Weights of a small transformer language model.
Size: width 448, MLP 3584 squared ReLU, vocabulary 8192.
Training: a variant of Muon for these matrices, 8303 steps.
Each number is 128 + 32 x the weight over its row's rms, rounded and kept within 0 to 255. Layers, rows and columns count from 0. Numbers have three digits each. The size before them is the row's rms in percent of the matrix's.

# layer 9 MLP up, 3584x448, rms 0.0852, rows 1262-1318, columns 0-55
105:116122159149119094150105137100178104122112150088175164105080140198133164123130098114104145117195109162131162119188164072142182121141118042088106115123131120134086129122
073:147166101162145074126134149133115078122116097076165077053109162109143129144076108165124112127140092129167105120107138118118146108122133137204088155165149095125078113145
122:122123063066171082102122089110126164160136130143131128129167089125153120099137146134110111141141127101075161134115157052121133161119125096120145170170129092101120177118
076:149124137108138130167098115146130152129167138105086189148122088105172147131142169076170141086138128152152131182120167163117121075083171125175175102178155148126136133113
112:089119153072132123106171118106119124098082131111122100110168150113138111122139155117061156081106178135117137144150119098157142133079146128127147129155114115203035147111
130:151117106209146148183036153154157143057138140075142102147106123082139132160141103133171153093152096089093209059093173102142104131159123156115128159130140138117170136146
086:156094144155158162152126167201087131120169106076109139105141124116139084162109160117094117114144098137128106114175129123083128105132064129151097164131087132109119135122
079:125119124186152179154139134128116092090152141210145127119132116122166108199097198102116084101112125104155097154129081126177129120126151123131155182095100148151143149120
089:098126134151140137125096108142184076157143143117206098142149141163129134080154150127065166153095082115082141092126172096149083154122151095144107091113162163162124139083
119:169119109135106179186170139161195069113124081131174144078086122054161148135072142126105136127094094108050110164200123138113175137119124095076180138135116092123155125147
117:115163128115195158139125138122125173076133196140155113137170147093144099186141207155131129124124147168149185074132149132195123116066118205085143121104128126154149157126
134:144156042131124197106149164100121139115126110162174159113129125097181104080125126110174159162117114096158181154107115125141085156159127149165167111154215143096120130083
093:102104159170110069106143152114150125082149118061150107134085118108076103162105123168124102148156101144204124109080092113113098127151079191129120135135142106175181112099
108:131167129144129112144164136137113129133105138110105158191128127106100125177177127108118130137127159133118127123105161142108114140074101103079103154159171179148129056066
167:118080124177123167179146121116123108127107166165141132170096131155153114115115077151086158152132146134097152071093158168165105111163149085155132036135098173099116113125
106:160093152131164110156108148140098069105104109112111164132184122156148135153096121097137141160146084114122124158136106178117108170106084157103146093120078136124095160197
155:122120154192117194158128102066161091118136135123101080204133143073130173148076095078091115127112178136127163186061093089095124146112139162107099126209151156130165116139
065:095113127113099143158089114134126075135132119179121144149116160147105134184168071143167170118162120126103086158182089101165133100146134172096111089096152204122093120124
127:092153160159104121142131174119144147126161141140171111128149073099086126151134094124161145140138173106191098130160133135087154142106081111129146135106080128067153104114
084:095130179087072113079118146118184147151069164158141128080065096107083101184075051106153143091134208135124095137111076142121097092142139089162126101141077143126112155096
097:151086137158168132144110024124113121100135131111124150126077146075143126075121073141141136136124100140128148097135148105115140093136124078173185127133126175189045128120
082:144085149099119105158140128088145139152099164181142106100084148084143174187087130110169095118134184167144098133082104181128110062153130132193113102192158126115138143139
105:166160136094140116117150123156158156125101137137136133134133120120105081143208110143120106111129154187182147172161119111088119084190146125087162147168108177144147108164
077:180159083181099188109091098068141134119174111095134098124163098169109108168064090144107148121152132118093099129092095130095175168137138179094116157091123108110152181123
123:098107145110127087153132103106108126149116129137141142189132121135135119101140083104148081138203082112154134142141120122160148102153158125125113155148091136074141182171
092:158173125152047145111147113095095073112137214106148148136175147133143122136155151170129130110064166167107164092143100121170079099112082095218091148103122141155105143094
091:178120169181150135126126194152131079141156088144074083084148099096144140088096049112134129113066153161192129108095135143204137154167102158103113176150098117097130113162
080:111150143085061095132131106085167104154074087162137156143139215131116119132086153070141117097128169139133077087152128072119109108103139133115148177106144129156095121065
054:099133113123155124144157149127232129117137113103054132157103160174039161120094166097086078131068116202119128122156154123166149111141123103136130113085158105120034141172
072:132148140119142110168094104159118170114175151109059143103108147108094140141173138150135134098093117102104098128163197108115145070107156096166113115164181174105182141206
055:212138203108143167094077152126150087104154060081067172095167088163051093095146145151108125188108139180146136090165122146107142057118093064094134132198125129123112138104
131:109099100130148123172092114087114140128082119114128108173192143184123118139107128131157128150079135138143087114175115154081164173121181179073113140091112087099105137156
061:106136116205108127154163129119117122171097082126129131156114170112147125126180155146077082090131091133052130155150175123126125099136132153160117128106089123119116100096
119:177110069136123133139122102060111088162148092115158137149118127125130123116094152093107135109144134184148168149155080130147149178173088103136113125142146161177127139130
140:081150155177136163181154088115146119144080137152160143122129141134055172114106112083124123122161155062223164093158142087176219087095121164165187160144140135117112129136
120:098084170157159140104131084127164142116123111119104160145107137131092112183144159075077110153101179141107135166175144089136105138110126160102151103162142141115155166106
096:099189174135133110116118122123138129128129109147127188185106131118079117109197164176174107125157113165123056125091188094085068105133155113127127129156200089134134154165
047:136200148137092166090111168187192105128107179169117115181185150120129178104178094111133124171121096112089090114110162148135180133150142121101115121128191155152106076067
115:101141097166133167123131098103091150138148085153113133071121118186076105116142118138108122132170197163141121127137159187158086101046170174149074140116180152112098174145
021:159180125135157098145098149152180128099177160143106105101121140146129098119127125135133133114158137123083057126163129156097105128077144134130116048122119120187111122130
045:093136165142080095109180067109122117116130123088171100150128129118096172124198047110093096118159095142095166116133151150188140164138101203129052206118085148102124073119
111:173132118126111114169147163114119173161149100133153098204130109169052081161134134135055115079189118121082130124143162138110163158126091147111123141166094125096137086164
115:090128130151117201116118142119134113115124134171076150131171195146125071175149151138082111159131106157067133132096134106160136142153138083138138123068183142154091109131
083:113137136150111126142037107213170130153162130113111059114090157099126071142156135086138128108153156174148158080119171118124157118150132085117175152088143062136072165150
180:064126145132083123111124052135136190124132127219124170090147147135148099150058128092144171111097134135191192099100106146100155128153157089125143145068146173171086131105
116:112177169184114117142109130205085147150070197138146172124162101151124034126131144144114138092200159154147126131062155137108126135168092174136183169118156164095118145110
068:070127123160125135163123121115135141092126126147134115108144072103062197163110197174086114166159145152179100140169091116142155128134130168134142092086141153121136104123
072:160097025099082161130109101154128129140080142146124126084126130098148156163141139139139105114162129159149162152059146086109153136095127121168151182091120108096136133090
038:161115133095099145128167106179154104093089122136065124160141110153170133179145109122188121077099109087102123098152121145109147141161102112121110082156187046101160110080
126:150121166129058119098096145131159120123140073206155135122069126146116149136082138089140089078124162141143129121054135127093123147154136153155128113106177111146092099050
113:105174105202115114099106126150153131091110057080082116095158112201088125079144141104067109118135149099117192114113171120122100127131083066157124060124172137112079118126
089:142198177099137154149111101140059136111211104163175114136132078110116152133112193154148106073132133078115119157167086076079129119112145139208108151156130105143162092133
131:105146187123089137084136123112138096094094112129109067128120135157140135129152077164171120081102141104113109139123155100171092113178137151137167126125100174113115183148
117:114139137098122169132142078160144132103126112128075121104157139169105108188134178148098147175139102120136156157120123135176133140092166136068058101160183097118124137146
065:171091107071150113111119096170133130117196133145155110087117094068136152064143085156168130168143127177124105132210123161087093099155091171119101122204088177115111074186
110:169129147157034084154105147161171093100097120145142158115172123110089166114094110079106163171114165092094168142233073133196163078129093127153122158113159110211136106130
087:144124199175165111073144130173128111133128120154185156166161146107134112148152154155199092133071087185133075157150164130171172168182145156161194148164101133067136094189
# layer 9 MLP down (transposed), 3584x448, rms 0.0437, rows 1262-1318, columns 0-55
098:139163084082087174102180210131150143135149128078131192117138143089155132082125156083158102133160098113187149083106144125118118138171135085099134116135128145095101101088
070:160136093169116077189154091125060152124110110163099161105135088127121142132133157169158187124126101100079122055148154215148116157074070187176130110135170142165165095127
120:123083122124152110079065160142117078124167115127158153149116074139163066138174137118060175159128090086173136152090180129116177099156145090092086160158150108166126105157
071:168106126157158093134152074114101094127044127093104120084183120197143074154146130119141170137085142124133173155163168056160130092125055189111102107131135160131166129130
126:079167193085077138083167132157130119089122125148079149166155096121124180113172080155125131064179154108100108056123052062106102107139129126121153198050092117078129013100
129:163117141111102153176088142091102120084145187092168103102116119120132146142090092156204121090183163104140186122132143118086141133133093081133085149107081152117159107153
088:161122086124157099136113137176064129062124134153122197114141074143203114159104152143211068135071140080141145160081136119074148139158139122150192130078164157137091145109
077:121103113171124176156087145147139111112113164176124120098115145118132112184094187102106093088075132087125077127086134109123098082140142117105090211066098146102152154147
085:109162156089120140156154148143110084132111113095104117126143099084102036120153140137085101092094096166143087215119085129086132152145104194127166078131147126152128137116
122:116082101157085139140113122160117101110117137104094096075101122102169121068105056167191189140162108078107161130100166079141134152063140094123143125119102123151144158150
115:067167148120153075116110190098175155116175157122147050112179156122165088146122132145085124113140183158124190090143173130148098159114162168144174133110097101128104168131
139:166136126072159111106134111086192107145171137136144110136129084170146099107116118076179171118075136118179142191147087142117139074102099117051064184168119147151109191115
103:161091151122173102155128090099130144119168125152179116113131063098133093126102102160093103096140144101108162077137118145105100134160150190154172095119103155087164127147
107:182141167115136127180127093149093108133109148166114118175144099121150107113144106145115168159151135123113119113148176120124095145073151095086103151134127150128128140110
150:083161160132087091095152132098114162150084136165100142140144169167151095102084132168186133172135067223140133087157168129182139154130141113081180146129120206132123118160
107:127148114132154084118130130093095099152139074076171130144153116149146149141147129066140149183136150148138119132166130165088102152094083152108117154105049103133142123167
156:105112156207111137112074195105142072078110144119072118137109168110158081086146103155129133104075111114124146111108151119135134088090124139099153125130159164124134141127
060:064155144080161122150146129150135071133130081091112103186143176184147106164094074125161108185086122169158181099152108107152110070151095123127152119116085131091129117105
126:095139114114129140119128122114148085106172202115156115125107091119099120101163177117164236134139121077141083171098105110173161168067062108113146131110076134066052130189
086:108137189062122088083161186151156187127098111134114110139122171128149123137117082064145069146179195146123108137157084153142118090161109105123122112105081116138169125132
099:128105111140149140093134099106210108114102145149119196148059103111150134156094077168193144177122093085098133104149096091129077108112169136093130135148080181152102119166
075:103084138111156098128147122134167166125173101154135052109124160150121136125122088137215118118147149141096103153090106091116156136127119131181151153110113153166224115126
108:142158186131145167122151066151181157118132108128161080114141104138116112128149158078160159168176180136081058136158137145148148118132113162096116116130133195124131125209
075:119099113178114144149175102153179162133103121084157154155199134075124102105136102128092091089109134119126144163135111144112117103113109090164139085135134096144125098118
122:166125117139153106127086145106082134173133125100173089127114056109110131145150063125139070124194094116133085115142137109198126140184192110126113134110129147090135094106
086:071153149200139140086122107093092120151116065152144120166125166107138098075151091127172105105096096157124204077115143103166082155150119105178073124083072145101094079198
080:145163109235065156131126201191116170139083128090122161148125114098205123128042164126119088056103174163180076127091149082107135166136133134080082118115096128083099094089
072:107112063140122169128147146105126078111149128135186126084139145126160119145129137137111129127159159103117103111159147127110159112155108205165127113134164153133220135181
050:137118084079179122138171127105119146117079141154104081128146131138155117104091133072100089131117179159087177129137109116127152110182186101091133117154173144105121093118
069:138127170129129127081105174077120134101084080123108148141152075143105123108099105123085146141159129136068094146166088158162145122116121099154106169154183060156093104156
052:081136090197108109199132180101055080135082174063151179185146105060173136154101141132146062178193129135094166104083107104171161146104105110112145148137090100131098106118
142:116169204119144170122134124126193095166137102143116113071101149101130088138119146115097142110163129128119180231123140119174138083119086099175142127179134145192119116093
061:176114086195146120149139116127081135172139154112130143150100179153112154124140142122070037169130135101080145175120109124106122076176116092105146118125113076151128139076
127:125139119124095100104126119059148082150136095105134123127100127095095230118114123098067210141121164093132186126145067226159121136139112130119150132183127137178168115123
152:103134179124107101124147190160142123158145096114116162179144134150140202130068139082141101193197104116186161057117119127147147126121152151076187115095112167166071122121
142:141175191092104085075102098137149119180118131121154107166085156075134141108108110071071094123140061155103140143116140165061172146082120130112125123099129138216099169126
091:117138132115124162139129131103129115142153166132079098157114128142074143145123117158088129117117110140127030081097131153132118073147143132121105176119153055101113111153
046:114141088160152157099136197176099108136160142186065104110171104087130139114156121102163127147102159154123077136168190178092205074115111123109123135123158149118135149087
124:119136112128089113132130087136129073102100132138107133228113088139149094076135121094122134173152089138149074112131089145172155173130080140114117168115161181130080124129
019:154197161138101098137170153136135169149172090142086097172110123107091158092129095123097059177152163079159106199154128156097078116120123085120114142110153077112156116115
042:106130129141071077099206125117114115119148064113121104109119160108210168115183104111186179158118118134093144134165095173126123106161108114088101216164098187103059103114
109:156134174167129175079190154149171189125117130202119092159086097162133111081180126159098140149158163077099177161185135154071146070156121156137157148129109160115124109111
109:142137093121175163152125082151126009123105134138110077078139194166055121207179220119116128158113100125096123107077107101151167152152077087171132164088092135139161125127
079:122127146075155151164065146131128105148134170074137097162129106118103145138155117152151091143149123122183117146113121138078142167126111121097145108129098041130094124136
142:106146169120120066101136126147083151138125100149102134105130121130180133119118130191163154156136133108117144092158114112151137185121107101119176135144121121173130152105
131:087124147168097113130108140202148127138127135089083134150173112167149117140143091164163151089117160079158105147097116129095125133134177157133113142085098109128168099088
063:085097129166077169175074149089144152099117083139127110088131131076135196133079166160086172134152170140160092072110098112117115095108109164145132152110153104162111123092
071:111174145117113131101105140092109080100099149142088057105141120167145127175108153109051149130124088127106056179162117178148155173108127180108041143104102185147175162160
037:124131147148153168192129138108156132165112149155088248138121135047142162123112160112117188133114162144108141194165134140082134147076139109169126140138146059104133102158
115:180147166170108148093074196152201164131084132128159162105077083137109200187119193142128099093100085086120139118099140169126146169140055111125059073110135161154118093092
109:107159126195152091138078144148131216089099121189167110089146106123091163117096158134096142163134097090189155176106244102141166122122164109139083124053103144149167085171
093:177127150159116107166068127162060136141158172162140071126118135111100127097096095104143102087164114117112112119123106108067114167156127110100082161108092137084140120171
155:166151121159163142070106120136134163118107167104096135110094086154189162135176147142124103154124141063124139151178141127141086129153140113108158138065080174155067192148
109:135147139051112192146132108133162140147141134097126120158106180177066151126109119145164124133165096150147149111068136156150127120119089131090193108163094151120119101137
064:154088165132098084154142116143131106138131075121115110095132143113121087125131108095086093195095153149144140146177149124147135117117138187140083083130089145165108090138
100:118158169075123120122173153070152055152135089104149178097065108143160098101089188148104125162122138119195055105077113114096137135189125154150147165149187124075195107097
085:068134167131135098127127204188144147196126151146141110043156091113139085061136159121103136108167117099102124142094070121194079067131153133118163137130166156136150127113